Part of a small language model's weights: normalized queries and keys, 625M tokens.
Each number is 128 + 32 x the weight over its row's rms, rounded and kept within 0 to 255. Layers, rows and columns count from 0. Numbers have three digits each. The size before them is the row's rms in percent of the matrix's.

# layer 21 MLP up, 704x256, rms 0.0678, rows 354-361, columns 128-255
107:142115148093130137097145144071048110108155130102135087135138152077123088130150147137174159139124168119157173160104104138124179125096157193096085117127095172075147130111108147093076115134128123125088133155079156180175158162094160095128124085121127160121162120057116093224152152113174132080163097145094121111144102178166121122130144103179111129061178151193141120054114160145171090102189
107:148132084112139160229124134173153154077157159161123113121181144142127063160101144113132110128152182124109188084080140199146079131104193102165108171155081122106112123122113104072128081110147225121096143126160120212099050126150179095104112172156134136123121152132164118157125085160157054092119126180158131075092077172110108155117157155143115088082119105148113139145096137139117082105132
108:154134141093081159142132161151158156108150124200131176112144171091104139136065150149095166092174092076057168148132166166089184115105097182090098135155091143160121110152116138175113144153159186172102083144135179158131152138102091179163146100086195102136172161132154157083098127091151100195086088122112078117091149166113092113126115144120173181095143096168153155145107114094151097108125
104:165133073131192121116151119146117189101134121108120107138119174119129153113142097102202213169145131160105088129151173060148124181120132083106070111044169074139086158085169130109098145134160103119154120125119080117134121093132083143186146156189141131095108108106103101145181097084132133136137074134092112111118091198131171098089128192062135128097140128181171107124112163143126093190129
108:114141113110123149137114108121106116151150082138193100161135141137118127142109118083118131141128147163084178107175063131084171117141093164116154063182158165130120145131088117102174148172147159118091087152084145138158144126072156114141148166112160126078062113084157136111209099187161036132120153092139102096155118135107133126201137140111103127131076157087104113163108138172137130132165
088:116110142101124198110094136079133086098114115073187143154077083141104132154177080222171107121144124070093125216147151128089143114144109104132098115133160110194131155122104132160131105155068166098089180110143138111108113134114152105169079137129159105121136133173123142108135194130172100077158106117123137152113180134166140090151123119130094105112159138110177139144115053119141092117147
094:087088112081093144089104066039164080098112119127149099134120140136164146143115160073112119086092118145091083135133077100157111114118178167130144147149090105121122145110111116136178131102147143065097135146152177108099127114117084071092135130119084147132100171142121151046093097068116124126180091150062218054123153112137078141166071140132168116174116107146125124107194167102122143151112
080:099145169130082123128156145128129168170119142079140134114173172127107116196096159118167047107067120136129137110143136114142190087157146169113155095122128160151144138082086116136094134148098147171109121202103125149158127156126152125063136133175146091160181077118126128115143116126136137152087075164182123057177151139119056127112138146127105101113172096135044151161101091107143142164134
# layer 21 MLP down (transposed), 704x256, rms 0.0603, rows 354-360, columns 128-255
109:181141142128188147134120107110067183133142140154103164190140215168124107143156086096155174109110102162106172120130116158154081079131116102253116153115081110181059075134135164134063131150067114118120138141151098136105112075112092107086163148122175132140126112136105069107160144205109147119103128093114116147122125107121106105105151113100092144096162095096101135091106103112181187142112
106:168145131124137120127145112092103169123100176170206068140202126147171131105098166169118151101132111136144131125111164170168117127101108108086085202167121128180154082147114137161096106118116134157133113121161157140145120186083110145183047113146167146121134147132128035120138096167068174136109081116084116135113144101145104114160107108134187166120144171083088064127183051114169119070093
108:090177118099079157156183173107118118089212141150131140133091144124124139152109095121073125081123182107145175126133209171107160101120129136113134122110179175128118123092182055121156087150115117110135144113096135106120146147115084140084171087080142054067076120144135156136147117144172071140132150100117149090122151133133157137125093122100113176138158073090092063152130112119159138156203
099:159105127175127123118158134061118194132142167163140078111139124177089097079132142167112113199085103139175161109095112125178155154079126121127141173137172181143104145100172108121117073125109082127103103162130146127100112167122159107178097114149148120142160117123150115088135102169170110069148158181083142112151101117049159171093142173056075149148130162122126066151134110083097112190164
108:127100193173139131144102122089186133150164065145087071066144112083091141227177146132175080083095115171056122160097183142166154113178140169167180160124123147103100117155134120085145159120114119131122058092116097159103132137088116127115110133139123105128182119120183081149115104172107142167093133122152111126062125142126169073053086135102175159093058078127116110128198081103148155135145
089:099106158120146121150122116135132138115190115077074184133225142107251107123059167160148091162145131133133143102166173116123162107136140126124058128177101176083151136154093134126080128078140120115174132107134166130111141128113182121123158106125174118089132213085107096143106116130128116140105133102120157119146145130068077129108106102176148151140114132168121099125123092121102094124093
098:166164123072160189150193147100118114207096094156121161114045198146105114111154103124084121101125078129110128149094118119114130097124129181199147143140118174081142123140094143140113142053158143165174124141056086153094098157069102181111130134118138130169104140139133122199204161121164031082121172134078131103112161162103123148147128169064126136081156155151044152122158102114100150097133
# layer 21 MLP gate, 704x256, rms 0.0674, rows 355-361, columns 128-255
100:105101153086097072154138106162100136119134141141102181096155179161130134105176122167189132105078112095118127134201094103134206087137131140068111145156127138136110096075043172153140128151115099099151166109169154159112154136131141121152135082129095184139131156121132104168157128106056127149157093009082130129088118091168107130127135089126120098150158139139159134130142148153138190145143
105:075161140131095100156134080142080081172169157091106120193112149092147160103155090112101078094173110145124088126142177155130129148136180079168093107130141157072140130123134140162108139126129104155151102174187073132175147136097116113130127143159152110134163168153184135128135080139096103166141116141076095136191098077157183142135110081133163123073127189152093124123145116114110078161126
096:147061155168080104152135129099130075076161098173125094174152098154149142126132164146117134090170112131083184123127130117178121088159161111084172137156123116102126159202056198131186121065095168080097127178125106059109150154066085124111170099134161086113122180126126113132170094170075124111101174140132089116143155135117100111171132120119119093093115133114145109102128071064128138119144
098:185099130122140119119192054125157093090133169142139146160106119106182102131084145104109163123140124185136142157186162129130145087109180162109106081148131107167103135062097147145065130125142166121113174166088091137079092184130110130094108144155088167081135097111107090096156077120134161179176175151111142160200133135121159214092099085099126131146154155118109071148073152195057111130130
088:099195158069135145159122149099104111141123132122089125129122114139158159142138149110085074148117117116110158117157117173157164132112134135115130155096103201091126081121151146101042138125116146175126184159145125146139124105179112145164132146083105144125064167109160196097064113106152136087046125107160105091118102141137082098190148122109161110150117075078123078124127175078076144147163
096:127134158131099124152116096139185117133197125107098171109094044138122155101133125099123084094176140127167186127183079165088135098159123108131165088139153145110127115145116089155157138137065152081133176162165144145089128122145145111095137121119131123062095133146105121155167097193128119149138158147127138157094132205140207131135149181090100160170157135140136086105098146125134080157126
083:161097166118122137127161132138160158106099134132100162184138153159022132168163077116203138157111141176108133105134162121101151079119076158121102117099123181161163156181188119184134112144127114150162118100090142134082128137100172175118159085100156083111119134150132142109045119085097048119097092110134134041146077168108042160136107130126106115178143075121089118143136140122148085153132